config = dict(
    n_layer=9,
    d_mlp=576,
    norm_place='pre',
    norm_eps=1e-05,
    rope_base=1780.0,
    qk_norm=False,
    init='normal',
    init_std_up=0.0237,
    beta1=0.95,
    batch_tokens=32768,
)
Each number is 128 + 24 x the weight over its row's rms, rounded and kept within 0 to 255. Layers, rows and columns count from 0. Numbers have three digits each. The size before them is the row's rms in percent of the matrix's.

# gate: layer 3 MLP gate, 576x224, rms 0.0447, rows 285-305, columns 0-223
# up: layer 3 MLP up, 576x224, rms 0.0433, rows 285-305, columns 0-223
# down: layer 3 MLP down (transposed), 576x224, rms 0.0395, rows 285-304, columns 0-223
gate285 110:134120131170133167100097116152148140139090143104120126136120156141119120128170121121131059130077140096135126139107149104152102074146088143130136136124154120144067126106148132070094126160093158184130112109141149115135124114130108127144185145167193116146153084140121159172104140136147081116134155162133147155144124176098142143118114143137157168104112141103106117107104105153147157074159141128108131149113139117149126139130140114176152127092149098135119119137106146145136100111122145112174153119152123126092142116144140165134171148111113148129138107154036149124128084126138139114152120120127135117108108116118100127092114122095146095136093148136129126132123121122113140120099
up285 104:132087144151149109113113148151152112126094159103140060118140054181119176099150111139103135118109126089100134077129108112100124108147149081180128124112122125129132147128147125163151145124140094108165140084152124132109107121147148131096138108132112141121132117141139151151131069133104166134120180140148125119140114165164147109096112103105136143128127127148091082172135139153101107134122137162128097125125131127190119149089109120115153140169128085100119166115120093121143141142180162113123113109124140101134128133117145135127105096140139102165128137138092137160108176128148111174102127130155174135118198146141128147159126144148133157118120144125132110145149125124145109180113
down285 105:123155151145084109133135098105139148120099157202134154128155111175139115116109138128142106164130148106116146144116136112167140142093164136079140158117132158092121132109120143123101116099106130157094129115087135120205129078127090083126110147121128111136136113134129095133059143130129164118100110136126099113141164133133140146112139137122153139145124173104105146101132126125115116143104127113104110123119135114098121156150149121102140105077104153125124148133122105166143155130088127177124138102172185147138098136149124138148136131118126100146118120116113070118160130120117183069141148088128115121119087129111042104098120130125137112080154149118158129117101131141133150143117
gate286 106:099152088132144142143128146116148107144137101104151176126109124147122122087156141108108136122096150174111124095137118110123091124160084120143139110139130135116142133120149132115160131125115100146108124110164110098134095110178112130125100153140087135133154140138092176143123083083122118123101139181129149124106102117113113137122136098156113149116154143146115120179074139097126099102184122151104093127119204120128084120149151135093155153137120108121149130117181151118141081108170113095147108126158113124116118102126110138119177122100121162161116135112104136137143148133128110116121186108162173122107134174147122131154157179122130151114177110135128114159135089097184130121135
up286 106:129114097160145156149141144112156174197145111102156132092105115184158107115142101114142110114114146164108115118138103155064083080137103132106140123118121136130169143153125145145132124071130131141135104115128189137119080109195120133110135160129123151161118115128085129102112112129163084154124128122114165122136115102142157115119156117200118118128138125130108113150120122094098123127156107112129113134108134142121117112155136116131116104099125143107197139089120084126141099093148143106128108176153143164091108107134153103079133110144074120110135109148131156129127125126144116118134140097170171128149125125111089114169132143106134169130151121117125109166134108143130096112133
down286 100:091130143162130169134120133087134098115128186141105117106157134129123157144154089140092127095155057153115121104106148189123105152155131146153176123149166116126134137114149176096112176125121118134166164147127155105167122144141150073091125147118122137106104134105091110091122146089135132138106100100143151124156134145099109130134099068134118128114163116132124155101104069121148161098160135158104155119139146130142135145133129107109138090119116147087157133173124131125096138106143133119122112121155092152103125135143165135141088099099104146117139127177139126155139130125118131121147085129135124094073090140125161101147166100125101150151105094123128154097158125104117135108130
gate287 109:087141129136096122092109120132153143091101144121096148132108159116111131154140119115132119125124089116110157141132176130161128122101066155141143134155137133094101127167127121101116111115148145167088145126140162120169121143150167145170134112143185113130168147092132114112119133098122098187114153131113118137120105100155123133121121140107178110121085115083131089094153133113127144085150134113137125096154172134116136105077117092135156163099125129139110117203118114128165124109148138115173133090118103121150159089167091116149145147184146150120122143158147157121134100174141119132122141140147095088135120140115146122082086142158147132139180153121113118133127156120121158110135
up287 105:131107191127079167127103119098123122149146117131126109112103114109143143119131170100123111147143100100133126103127164119143089152131197103153101131132088114146126115115110127077111161093081191138137096148157105152106175090091122137164122109097145074103145102111155168095104148114141112132130119112151097130161143119107120154153150134114152177135120148139091130136157126155104149124100122137124142124133149158086137161123138158125164113140117119108150114141155126095150131137128129138115130124109111106083057129147153121147108170107128111104100151084067156112137137113137094161140115151132124111134130151153167115113138128112144102091098136098136141087134087124142154106127
down287 106:150072116137122112136101151132103104094140152119106120119154116134122125148132154164108169121093157127126162137129113107120164136153137124118172105132108132156141069128110121151151102101130138163136098135139179118140091106109121076126123108106132175185080135158146082105135115098122139120190112098144082087137113143111132150107116180072113159091126132125137134132159127129103129120091133138124117174099126115175098109149183084110119136133155165111099145158114102151128132128113152117148134133121126113151112143101134148137158098161116183131092150102097107102130092110123125123086123134144150165115133160117131111156111108083129169129151130131129127101122123149177099136139
gate288 083:103145173115121105126084144133112114121125146139150105099091143153147157166118166170161086150128135183129144126144153158165105130103128168170152144154121134121119093150142098153097135118118156110193089142103117156088184110113115095102165160116135135156091131099163113140138110106118150121127160134152164075169137143088122172135158116135081151129102154141111135148106120117106153109166107115165159120081135129142130166129141168142101117141132088085123145114115096111141116153132146135122134107119140089108132069117140143105121166127120136139105139111096104103101116110096128129161158107109139122098140106137106152143104100145143156173119130143157130135148142100092129134137
up288 088:160124093177124112102147111130131071147138106132108149158082132113127123104103121093158100103130131123123129145154126153124129116147143115111162085133118144071097131142152181188150109104144095150081133142085109125141117125125134108162111106128086130133127161094104084151148099101163153104139174106127132130101124088119122091161146100109125122155141105120163137133112156095138119146130121135175135148115105132157133132129120157150116143130136106129149136134150109098167179158166091114127132098145086147156104146098111142166154097169106109134155098117105143154082136176110132149095130122132108127135105109183107129147159155132110100131154146142119133140070111161102153131092
down288 088:157168129148141141111103128128090129123181165152119116124109072147108134121142107192134132137121128147133158112144137120135170128129094090150130143152080134125129088183114129106124120105113129155128107144095123115117174072104161126132169158146123056144135128136118114152160121169109105116146103151137150164166069155107101142172141126135115111119121115167126124098132114113139103134115111117110099116128159123087128169118134155116110141140143127147075129108136076146120069131118126115113152112106140127080122140115148134129141121158093155150068106147108117080133143119116148152142099128133128148148150100142122128098117131098098153130083119103107110150056119139094141139137
gate289 113:149127125162086086119107151128112086124131091156082137126107144116085105140121103149136140121140125129109078134096106101152078118140091120153124150165090118103135130138133135111158089113147127114169124102148108144155053175155089155149130107183100148128161138127144075131094153094121086121126118146163116112163088133138111138141101156103165126122117125148113106142105146174144134131121160099114111119141136126154119102135132153121106171186121123070121130150122169113119117126133101098164148127137105153141112101114066164113145157147117139113127165136105105100115145122115137156116106156143156150112119106096094135103142108144118129103138113137193129151130093139142152144137
up289 100:112137164145167107115149119113124137124127103144109105148124153122149079168134118122095130139149133133145102145125126169152116119120131163104135138128141154130120091151140117103142093125146124136122116131165168125102118105152129126112134097102138114096145170155117131166113082123110121119108170091157102129062125144122154072172159206143155116175138109125091132146132179129124112134109081132112137101141115129177131094106146143108113112127115117121160129132168118123155159143149062119098103137152163125172104125116086151130132143111153134083124113147129069124076111148124108110136167105128135135124140185167140134146089098119131129101161129147099166137131132146124084108153
down289 101:161076129123122145146149096116116123038183120113119112122140114141133111112114155119158127121106130177110157101181113141123143123131203172130076144129108138148127141121102143154107113121157122139149119135157148112093117099114119122140146097122115112116120139129105121077137093130114092137094116143136164144123153118169083110142161207119140106129121175119141121132106124125131123157122142104122171139167160112101124103121117180163181146103088155150142139123109140158095120120125161129127124152150134147133102133159104149124104102106109103096152130152111125116097139107181129140135126151107202127157128111119116116107146161097146114155100137145115112124147122140119112165138
gate290 105:088155111151125099139165115149155185139106114131135154134129135109147117125125155130094121132094116108117126149131114154187126125117138122090117114135095127111135111184145123112110082124125148184142138082151112120129132147095127164154080094112185147135108093087072156125075114143109136140101127104131144158127102179095151140078196095147137149122137108104113087069133150114128145156137134135094149119096128089121131079094088117105153115117098124127129149152117140115176112083121107091163137098130114152132153119139148136140144137140117121139127164126135143146132124140145094088149168116156104127101152142118134130113121180120141109123102096110153138133109159118117142128095
up290 102:190156123077112144135120140131106124118147151176119138124155146122118102183139107122134149132102104170154106106114125134163172085121170126137132138088103110079108086108092127161186171121166143099126115123130118145135153107155132084142166147142124134133120126182122136097170130151167139105121133147161117122096125093084122094101150102125121144126124157156129146139119133132135118134127099180096128140142141119102158154103144098132124167120168133151098101090134135160086101098111132124108088151138127124124140157122111089114141107141137139106094105106123095153146143140114134155141084189089149150131158105135082109120160083125132121102099127133132118174133122102121132100129
down290 103:085097154151119132080127133106111107121134094126103131138080132111165135100140162166132095144147186129103149117104151079093122120167113121149091136148129142114175111104153128154094152202042150120128166131083150093137152196105176128130129160179100130106121142128143118141143152127110158137116113156115123141136135121168150142110126088126136115104138111124119119164113138160116113096139125130159148139118081151095145127136121158099143122117129117090155118120115101106120153132119125140107120110092154097120159096125122154146140098111142134127140125157115126146166114141142148140145150154117113104127131096112134161147087147151098173111169131106124099098129153159137088142151
gate291 105:173131126153178170124158104173151141132139149137141173142093113163124134105126138139156097115125151147140118103083113109123085140112128119117142123145156136132128155135168100095116184183125132116136164113132088122108149122111113144107150098107143141136139119104088115160091110146129131106118144142100127141180114165104092148138134132127175125114144126123155156125141093107119107141181120167111106145143099100147151140086117150152105126095153098142137118149148142137145108132114106129154139119109139098054101148159146146147194120170095094118156131102142115119118094129157131128127128110127130094113151149125112157123143178077112133118127127069105149139113146070163146145094
up291 101:145113142115115120164141087130159151113115143130119112123141152171114099107170139139161125126116112133128136092152152126122111151131091125114161154131138115101112109125112139154081089192137110145146172150124091178148134095118106151129128211113158127130176127111187111152105130107130154120120139142127114122098105139147130109104114133178114176138090081134115093118144120138142142122102167070108108124102132124106089104104109148137107170115116118136115105124128130135138144128102126157102140110133099185159170106149111108124143149129123125130155123134085126079151134107072116124125108112166130160151133138154132148184129098142128168108126141173111090146120133146092126167164
down291 098:170102098138148149104138125087137131141141118154140115109114152141139151134130099145113088084102120147126131092140105139144119146105117133168104118142107191147173134121125122078168170126159126124163129113160138113147115155160140104106160084145112123122150128145129104094116139141160132141140152136136131103146144138149152147130118131088133119097134154149130190131124147100118097153172095131147134137153107071125135164092139123136144131057147143125152137139148150127113118153136150096136130138105180114083073141119106175135149147120126150112154170122114110149092152160186139128132173124110154104122129133126129120131154095109142125104125145047123152131082137124195140118116
gate292 107:136126121128115162142133143112122129128145164130153096114110130097127158127139111122150091123084148086103116135091126118124105160145110107115108122085143123119145155115153162136146081178167167093167114093105114132136065097118140163127149109146126133122145165151106113110146109105127102140138127117119155094129138179108139083122093136118083125112132117151142113129163120134139144177145160162088140110112147144162171134081122115174128114117103112128120138126110124132116096128148109123117100114067132098092113100097129154133106129079143117096159115129109111211136107105146160164162127170108188167132107124096104118097150140101130096116121127132093143144124171144121114104118
up292 099:100175109101144102119141168129095130157122108157150153115102124119183114159123083127151157055122122130133147087166132179134147170125134133125120148109086130141149148151118125130126112084145130140125138142174126092100120170161125133138093143088105153121122173165116123122131087145108130171162148138159153127155157109158117140091116148161109094131103100128151148160124105145166066131160126113125131119133086147120126129102101122131144114121125177117111119136151111146136101134099138131143084106108118141113159099102127101130113100123090146112104177123117144085168124168171133110108109112145118126110086102111135135169119120182156125123138123140123148118097127170109154172146
down292 103:132121107179132131098112096134105122092145108116110113134086105128106109095142125154131129126043118105125120129112132114126092127118143099106165095111135151128115149167099133167131103125138164131117107128106129168109144096111137158137169102161118135147145125154136182137153139112153110105166135162114097128100105100085130128108126143115145133111145111176146079116146103145135134136108144121159090107149147100154108108102103085158129134121122127104163129128082181098129096136131096140136139131160085166120097171110155160152118126082147142121154179112160150166142132120148147144138156131133157179132148121149120086085133139118113122143110113135105092075191145122151120143147
gate293 091:138143054099128179119136145098145149144136119094152105133103125174128142089192151159158086154108143112090096118112102146160097100132116104153116144096078119108124126080154141112148108137119102123154115163098160126145171099105113103113137147109095131077158142119132125126116096149124090144162129081140144123104162114096120155096095158163116144116090112107140139110134104136116134144125104115127150133115160138146107099148107106139106107148099173122099138128089154127140089113122161173131117148117132131155124164125184135104137153113154095088141139111141134110151137112158149097118107149136152142099125153070132158138098127128162094163130127150144125115159152130099127098143
up293 093:173116073163118141072118160101139151162126093074140140097137134128149155098142130112130117167141149154140147119118093121123097113113112119129142156141127151175136121090139132096153136152133108143107103124102126172170150107099108134139143117168134128102153178160106133099068134140113100125148077107083171101155153097137100115122133176117100120103137120108127089141141128153151088139155091099111118122127112156146142094128096134099126117137139090161153098112130115150147104128095132101215119141142132132149148141173171112129131133149153098151104151122134136094158121132143133147137091142143155171109166112119119123122140154132147140125126125114093100143118069122122147113104
down293 091:114122159122121149154143087149117122096143129123092114130117098163089130208142134149127118088132122146148140109132157136132168103153132121091112122106111115095144133159072072116097109127119126134112147168145120118059115135147145119128127119136126108107105090128132123155146151152177144121087120120142128135110158155107138144165144123151135115150123152149111123093129146128147145143109170130115129155156139104129150147140134154132156142109146112056137124132131162106134112131148104122080133140113119097141116182115106130157120118070108146122174122117124116115095136135139130124164162148127090120162101109128131092106122111157144150134134090135107123116235167101146071146133
gate294 102:149074120171118142130132075145131171093135144084161118174113145134121138078147195167124127125099165129101108092139118112117119098159124125159102129100154144120117119087121149130158167100118129116121114131117161129150141132089110149101162093129164094095131109106131112133140128181130104110125168132140149175139125160119119129118080156104143097112134130119106118150157072088158103093136163134159121120084167133119140099112133124100152125142142113110130152094159093167140117184141154159162100132144112131139124139141135143181152123132140133123122138147089135156132166090132112136143122140150113149102166131138119154136115169091133176096148126153094097140110139102126121143118
up294 108:165128182106081121106135119100123147119154135131163133150090126125137124182124148140066145140109143130130127107084126101122156105113118129110122153109184156168102147114147159119123115104104139092093149090112137117115129139174144151159130150124141105143132135118154114138150127130123143165121112088134189154079133106132170089120146082140132111138106157114125145097157150099209152156125101079135076115174130154114163140118114127098158107133145100110130111089147144107157169130137134135139081129132122121155154168136138117109090132092124138126159138122131139128107142115161164104128112137148105125129136168114119100125127130131162149092134103116127187126138129150086164145104
down294 107:146154134099163109160133143150123163108080089124100144125115133134166120161106126130160114148087134174128142151136062141166130115129120112146113136097105110152146122121110128165140104145147127143128130130115140103132105120092111128137124106105112135124132089129073188132129087159122111095170126105110131118114163100124113149093110125173137158109134108111139098073120152129146141146127112134099127165154130139126162107118108158110141174119097148110146090158137117122109137106129145121120112136157123139127120111117114149136145113105152180104126133086172099099098124104157113166126091103130152170147134158183191089149140148131142112188130142134103135122218119129124117129103
gate295 109:112138129135159154138115150158126111150149147131132140146143105132125113148154077125125122087131168171111156053137143131172148149171103156158088182123118123098146123121093123129181133140131120147112144121135107086155154109104128156142131120105126089129127095156119115132145165135126177156089140158129124157124110143119110095100116116166130137137151145131129119120154162115135118124137145183132138145187137143112084101110070118103106146162153089111158115147086165091129104130124118179130143158124157083092154113127103145113139116130155133122137131119100170136126138132138131171119135141085108114119173158141122142152117144155129097168167086100122106143124131116166179102146
up295 106:126139128163133141104162134127150102166097148139159101147145114123143141100112169135126127114187143138136156105096145095151150157143112095141109135113123115133118096123120118119136141100125115136109096098171112175141150190104146113170165152131129121110149138110095128104137147143103164140147103118138138133169116123115122111131168109126128138124180127152171123080141161122147109145184117149116110154146118152124156078101127109121098121152129080117070143100103126094106141121115108100121147112122094127120094133106125156129139124113121144151132112067137132097139160138097135139135060080094100112213149141141156131150141104172141092105156130141070119124142132121112137122132
down295 102:125150095144099112140108137131151145139109101116125141132123123133151103094145114079140120120153085154117126131136156130148134115097137104152106110111158137163126142112092139139106107168152133137105162095158116119130139105168091147091058142103138155139149086094118153114152176115150091183135166100082097136113161152143119163116113118074139149161134119093107133162157099142081140135106133139119113135139136089139114173101136142121125149118139139103098108088118130115166142125126164145156130158112112107136164088077142109085131111123120071121147076135151126122150125085164097115148126173135101131101132125126161132131102154131190153122127142094119168151152141129112128133100
gate296 105:097141124147108088065137121175168086146124136129106129124064136163129131150121124125072083172127157123117187149124133168113128091109126134131095137116126100186126157151144113105152103122126127160124142160120122163119114140145147130140154114113145118160134148129114155147161129111150118145112161107134132184089103145117112142117142089162109108119137134133132137083106139148122122116165115133121119144090134127142148135103106112135127125116120128068169115105170098110123115113126174110117118150125064154109148146141127157125168127176116117071141157130123087112134116120130116144164104135134095116146119146147135156113102113122092109078135166162100148125107131132109175167181
up296 098:121122139118128097125119121137169098132139104107128153134114105120166148116131146104128126174167125084144108118126152121179138096110160159128129129122124128117125100154098146139119132187098139162167176123124138134170083133120088171095127113088103120181135164104145132123122111135126109149147115113091053156122119142105133111143171145140138081149134105075131124111140153156114115105167128144122131100127152127136116151131177123153146139123118134086157182128115121116126117117102130143142161163128097114079150175157106141126144083160124120107143141130149160154119118211117119137131145132140117088154138105096123179131154139131110077144166099090106132105139133122125150137146
down296 103:109137147102109118098126140115090116132156130102145121123147114105165107103154170145137126103138116131134139099166110154132145165098188133106137105079112146114132143191189108143091115130139120110129123082139170113153104150114121143151134129167100137109122126151135136169119089161110133122142106127051101109111178114091165135105137122125116096174120127103097114118101173112119096145113179083104118123137096122088130131124062106131149095146144142163127120101128138105125121138157139152152148135098115103113152126125111138126096125117127140130119131121095135100125110129123115119136154125176097088140117151097142118095115174141090078172087141093110126106090143136112147107126
gate297 101:138135114147143118173119153128150158124126096130119175125154140167168124139142078106111136155194109098132117153116104140126062144119177130123142079121161145109133150155099140128115098150123177179138161119164118126140127131212118151144106136116164115128201131129134105172139120138130074139136132126123138123138126160138149120096161114134138157114124151143142111161121157125137163162104146144114091109160120089128119165131122124117138118136119099118146108132113149133105165108188067164133142169160181110150121092162111128141144114137121131115169096082130147136118108131114135152119135104117125117119143125106108143116127132135118091119098135116149143102153119083088132101138
up297 100:108142158148103090190104125115182125106127113093100131091134152141145109110128104117132106136101116152121100157115167154131138117132138136195102111159141125060121123132124176135105093164158092165064176094105092146188166156159108152151123133132143129136147138116100119120118135133072147103155133124148133119086085118119154133133121127100106119153106116144132120123109127138127140088150153117140076102094159125117140120136115107130129173133136126151155113126066141152157128150137130137156115124140127130161139143162107136121101134096103144150142142115128118111139135138089149117118147095132155120167135143112139134161148127123131126154160100067149161129131095166120182160146
down297 105:126156105132141162094137129131129136105089134128116141142151152104123172127112129116098123109099125131152132122156118110097089123170064111088144158156105118162139126122141121138124132104144115121095126146159094143104105140116109154135115113117096135114151053128113099141149181084125143128140137116059110157110162162122064140133116107171114142136125135160122168113159174146159125124147159173081139129136150151103141130133139135114105096137133132104151123150145103103094109102164115109124145136151102138103132162115143121119130129146126086141130108142142152143101126149122157135157145101117077187102124086101129085132138103110148137144143133185107161170123124090152076090137
gate298 107:120173086157149166129138132080142138141144150139108131091124221131114147156120100148088114123102099169113120141104120134139155141169134159099133154153169104135123141113128130140121137140123128118140088135098108187119147116133110151159141109137185108147161118140122167154127129144111122134093117111087137166182111116101136154147146096146164152137108131135121115110152159138145152085132131137133155128093147117133164110114125135111139156137133142139116126200111109116129108161169128154164108107082116133127113119102115069085144147124087138152140107161115133170116132149135111178166155134126125139141134123052160134129122130111106122140138112128156084087116114118104133130141
up298 100:121124134078173110151124153123126144111133109149102118084113178164123150147105123157116128104150121140157180094159137143143114128136127158122160139120170133171132157142118120145133115115095142084133115132140149146119076119149127124132102181097128147139160131139139145126104106112113088125101159136119107103108134113142168118104169113142135102167148122089183171124104079143105124110080157158129115112157137157138124117088111142140129151117145132110135163110095123140130124138164168110098136167100114112123151138108153143131138117147077185143093102138133119133080162121137130114110081126165121125182123078147135113149161130087060166126143138108132140123132122088151150159116
down298 104:161107137137127148128146094163150145133129125130115096107131142135134091104150146134112139163109128161137143134135112102130099128113137050121092140107121142119119123090143107169125127127072168109101098153113107167108143140100118086140177087127159087148134153194134113127107145141154158138116130135099130162130146123146130153113157125156157159098114107122112146130167150136106094143149101147118125112105112124125113163103098104060140105131165136114149119169143137151208191157143070151116119086142149153110138142127102113138145144136148135137148135133143106160163112127117106115163124119136113136090118112117128158167093104163167121116139137153102086122160113095147127142156
gate299 100:123127110149135131113148152120110155113109159144151119150134145147158127103148116105074157113130152139111119164111136167139095066084106158152117138116144134085132127091101139173097097150139129096135113198125123175144113115151126151137138169141124112090122115141142106138133138137170143109129154129153148184128071145166115102135142162135154110159112129134181126118096127114110093108151164135121103172139162112087140105146100130175051141152134094149111155101161093124137134152132071151116106112137108138112096149138121131099162164156162121169139122135124133129114134121095126109106109089169157161122095173120112141105137125149097133107144115130127121133098118139129145143128
up299 097:123110127141137115154125149128124124105121117139104124147169168091086094131166136109122133123117164120146138114095110116109136132152113136093115100128140121131089138147087142147150156097116106097158055137111158130121128099147132071149136136142132117120145092109071123130099140121160100091070100130118091117122156122126135136140111137132117103137140147136111183144130127128135151103146125131155109081128101104133121114104116084146123145131077153126159083101098148164107141088125107130134105141165121156094140142153144151188089150140099124095100092127080097149153183170147138097142132149133132160116189136113155151154160116148100169119096096121083125114142145144144132116108
down299 102:098135147147113133164145099154120138162124145170141155154122146145097127156150127156135105116106114128135130109098190110138128112148125122119140115133136097145165153162122091141166094123123138129154129124136126086105133145115139121134089108131139109101114091098101145103062122103113113146129116149132120070153132140103109148125143162118082122176135134131091145156145178158141149142113132150122169129137095156170102143141129109144134139092159149095145128152122181106125085105137159139086122136137118123057159139119091085162132071125091166058150124153136088126165106150148132127109129140120127138145136180147126157097142138098152136121156088140128132155159133135146097120129
gate300 103:112105113176096132119125148099090122132142106156111168124076121146135126146185127124141124129161105129111107150107122131122116121147081110129111163159158159132139115138114085133176148122090150066153138121113145125130091087159157143150146124095124058127112075120107150123129125146153153093114099118124139099126142121166134136115098150117144079139130090113164125180144147111111157098122106113096138147103127131152117105148170143121125146130175086148156086118116109160179153107151173164112130115144092113101134111110144115112140158137132133109106108118113150114144143144139109134128160147125126113077083131144133151128162164112099168142114120093113129147095115119152117114062
up300 105:096119129140122152134130162102100123141149111148122143127121155156106096139130122112107142164155102139126111119131118140116163124123107077145118052157154101083120133137087125121125133110107178072131121111141124155121107146165147139123116131140127126142132122126111186151161172102153145113096102149111105065136134115151151102086104139134143101168114125145157102151122156153120174123138078128073143139107082108102140161176168104116136134093139117120146097131122120157125113137110154165119119124154106124121157097114143172151135143120132149101116124151122163120162155198174090156125120170146120142068110122123135116156162144123109126107086141123148136159141129128135144158088
down300 102:117171103080127097126144144099156132118049135096178088086101096108133169168142137139121135144085133121150166162123118173092133159098087164136155109108085128159130117139103126093109106127105125152146123130122133123152143127143143139144106142146124120149148112151136067124110134156108101095110140162116069141129079104161133178152123092120161140173129128093116168130174098137166164104123138101130149158128118121116128146138134128122103126090104111121090126127159115079146158110161089116122134091113175129151157139087150135129099133132102103146143124118125131151149101111109125155107155119135116112109126128131145107125123115151134130116120130085136157153098131186140105120133
gate301 093:153143143112119127121107106111110117125087096126114173115144179146123107156127181126116102111125147146134155141123142136122123113149136125135135128121131154137104148111141167086147153172184151162111145197140138130114146094119129153144134105104103086135138140119112108110113145134137120163133156078090154205120120137084114138138147096173130106078126112113129135107120104130109127132109109158149162098099170097119096122152135132128137137126090163126118122157132145119107154099117115122150140118091128210131089116157103112102119128153153102110098139171160103125137069119108149093168161140142132128110176135111151145144087140155137152138175104149118134122125109111112114110181
up301 095:143088106138154090114107104091113156095169147140139135114120160112120143098149137171156124125103150124103131135126122144103146152130078128112131110134159127122134080105142148119144136105132129123132135120157108136131140134147144114128116107189113154088102111114136148093144140138113162146165140108137108088129145124130127116112073144142097136151156161094123085117109123074111101145116133110115124098184103113145120177143117082119169119128148151099128090140117165159131152143174160122091104096106144088134133145138173126159180156162146099140123110099136138110111133130114141131131139109160144102172144123140077140132121191116137162157175063144119067123138126162133131135151
down301 097:146128135151129113163106141168110144106133153167114108114129103185102112148138104152131133116140119148151101175126099124158141130122115155151139148131115103144132162096140114096096109152074150103120127124101141154122161122089083099124093098110154124152109122132128120143125137108125087128155133149156117148151154149140150155108141154110103123116163080149130153130150155118127130152125107131140139098140163156122128101118093103167115137120143152141114147079157148132108144145093116143143131149169159155122106123099122114099105152110152163118151128116143084173133129120149156099141085121111143121145108122137152160159066103093143118120168110056102110149237110130141150111134
gate302 102:120097154089161145094140130114111114156109144100143156112101110094073104160109112120125127115137131121106104126124128168120148113128113112142095149122088149117107132121103140114161168137144127124156108100161078122130094116114097103147143081105157128105136170129109094156123183124139126125137119166160131125095113093089096147114121145135100097077144116142107114166134077120136111130131153163160141100109166147112148115099105146126144152145160104103116165097126134135120082106113130117128097159113101125080117152150122159142120092105127139148115153157069136124135112095128140154136130143170175113131094121121095132099136154083102100137110134125157121116105152158140217113160
up302 110:124169097098101093113123130129090165121121138149143126131159152114148145136100142093113152137117156113077150117132172135141189194097138136086096107127105136097114137151086154179116138136173119110115125148126116140126084106149121144114093156112101130116101138112137130117145148130115179147110186084106143139144138095129134122105138107124126109122077119109143117102121132096119126103153129113165157083165117161112128171152101120128116168128096148115134090086140154150166120091116140152087141178107161182131100085134139138124122125135100122113112131114094108144101106131130077151119158144108091120091141102116121167150124145108129121147133139111107115126128137066150148135148
down302 105:120122161105135130105081106132138118099132109105106135110128122152121152153141151125141105124142152109068087117141099135143103109100186118152142124160115179138168111150102149114115115176118062142123114161118124111116182103118112104144118111125142133156128183154129128140107142098146122145118186143131151131131123125104147129185076119114105152111130116113132142111112111097102082115139140089094129104163110102124132089121156122129142136100140126122129112120136134122166155148170097143133134117110117107118111154150140165151170110135172163153121177123137139110103132153173131134137122139098145114150171143089143152130127111129118146112100134156099116079026128121130095106129
gate303 102:154144124157155179105158168141095151125130144101137132114170114136096119123119118108149110096091142164099125133177108174149105112169113123156102120153105135162127132159102121120143117118130110110142141136117137103121158160121141121136099141091114127130108121068097128131168128123163110109134160116082141121102081146121174157124119120137078115166099093101136101148111165115120126100160134132137097100124120120161108103181129104112116145159108173173162142123099097139139150124108175145167160158142152094122165147105106140077110091164145128109134157149184111141131116153118142113122126109105117162117120122131119168124101105091107164115123101133113114138122087137109114149186
up303 099:136080097111101121146173125133092128103152112138122115133132117098109140140095095123115151151126094106141159149179115139114102142123132175112116126147142103137078128139142118152156154125135127160117149117130089122139133132091127142163090136111130099070122084138150168107122161126167139142097112109081083119127121124096126130135163118145165135134132117114119089116189133125136109116135128129115147143173136164142124120131125130174125119112095129128166146098170133109154168123075123122121060136118119119158147158096117090135145116116069098137158171141114117122130121168163109118130134173138069146105125107102158129122115111113086115085130125066132102112127125097100141159091
down303 104:095124098125123105094142126129098142157118141113141122125103130138149115170159162089094121147110149148148096112107129125149097122164070139120139103167112134135121104195116151129168101095127148157122102148184175135143117150136184102081124137128132096162093114140079131160096097112114105088123138150153148149160161145133084104122164118140082116132107135138124143109098111150129098156166154105136107095129115144135127111083141134127137103146095106125130137148129143120143155117159120103144182130111179125133126100147160120159098108144144114122126084150105138168144116084099148103139121114141139123146137160136129117078111113152176207119136119120133116122121092143146128156118
gate304 095:136117105160172144118127089165084158190102129108114126158150150147128103114131150186162092136109132149131127090150069104109175136154114106120108129153157146102152151112141097098152165116132150186098125113115118085159147153080142155119151103127137114154125125098111155143103131145112175147157138142149105156106122128114131124147120127109137123105128124140120120086108131118145111126135129171107171110128142133105119106126114087129133167097134088075112165152137160123144118156142143123131129091149146148136189125131120117162121130121149147117105136154090144129154122146119116123129146081093127109161131104191072156134082120124140112100149146097138184146113159122134124111142
up304 099:147171110149161148124126166155120162126106115193127154154131145147095143137147120101146080144093174166109136137160148153145115146158128157137099112147185125105100149119114100123131112138189164120107136152125138142141117151136089146147150107146126138110112126139129102152090116116081087148086166106170107129101117190128110142124102126139135144128117132115142149095144139130176176121136147176100129167114120078131141119106106128143151090160141127124118140126117143115120134115134165142114132124145159102180118132108141131180098088151095097118112075124130098138160140101117127121188128152108149103079156104099150137126108123115154130146118152113089106108105127116116107108155
down304 099:113128109159093106157153116102145138148142122102172110090095138096167085113142139163120129108171161097146100109123167151093096086132147121106123134151099139148152152163141135096129165107116075119138147088113151087081145096076124160131147119116158132111154137140110093121145142115088145139131149138147127128102132139160139106168115154126161122108160111180114089143154097122114146127064143137152088097082140153088125134137161148108129153146126131120117101160158136142145126128152119124126129100098092146109125157114093100100104168149125135139102163145140164154128121113177123151127130146108091107115139177134102110119160137146146134138146103141161105186129098111145139113149
gate305 095:106102129148140101112128140103115127153099154135133126118135195067068108108130141163163157110131143145156112108152187143082150144155165152131149124123131119129147126143158125173101110128125142153134160133103113164129148117136108145143136139088151128070141176081099117091127164135107134142123117135167143127141157083107104129094090127111174145145132121121094136116138114125117079086148128074176130109093160068157166134094122144158103120165159127118126131090093132147125156149079132171156150120118104145117132137099124151117132115132105136147166130109094132101109143150104155096131081125131137093106120123149098136120164144160124125140119097145142139138125106128106126142132
up305 094:139122162124123089110150154075112117153119166141136119167090141117108108093124087113139120146141112127155131151145120140165128127132130127166138167092131120128122115148127109169125116126107138160131132114109110109127189132136117132173132161144163135119159078118148127179133138129153088120168101092155100108129106141153101139109096127133093139123088118135134117143114183106071149116134105140126148097152105066120110122134111105107136160123156095066114130137144148122125137161130096142148102143100161109166153169109137179146127162135166163081162147123099143156128085135135148106123160132121150120142168124180133137118141148122156119167125089108149146140183149110134129125084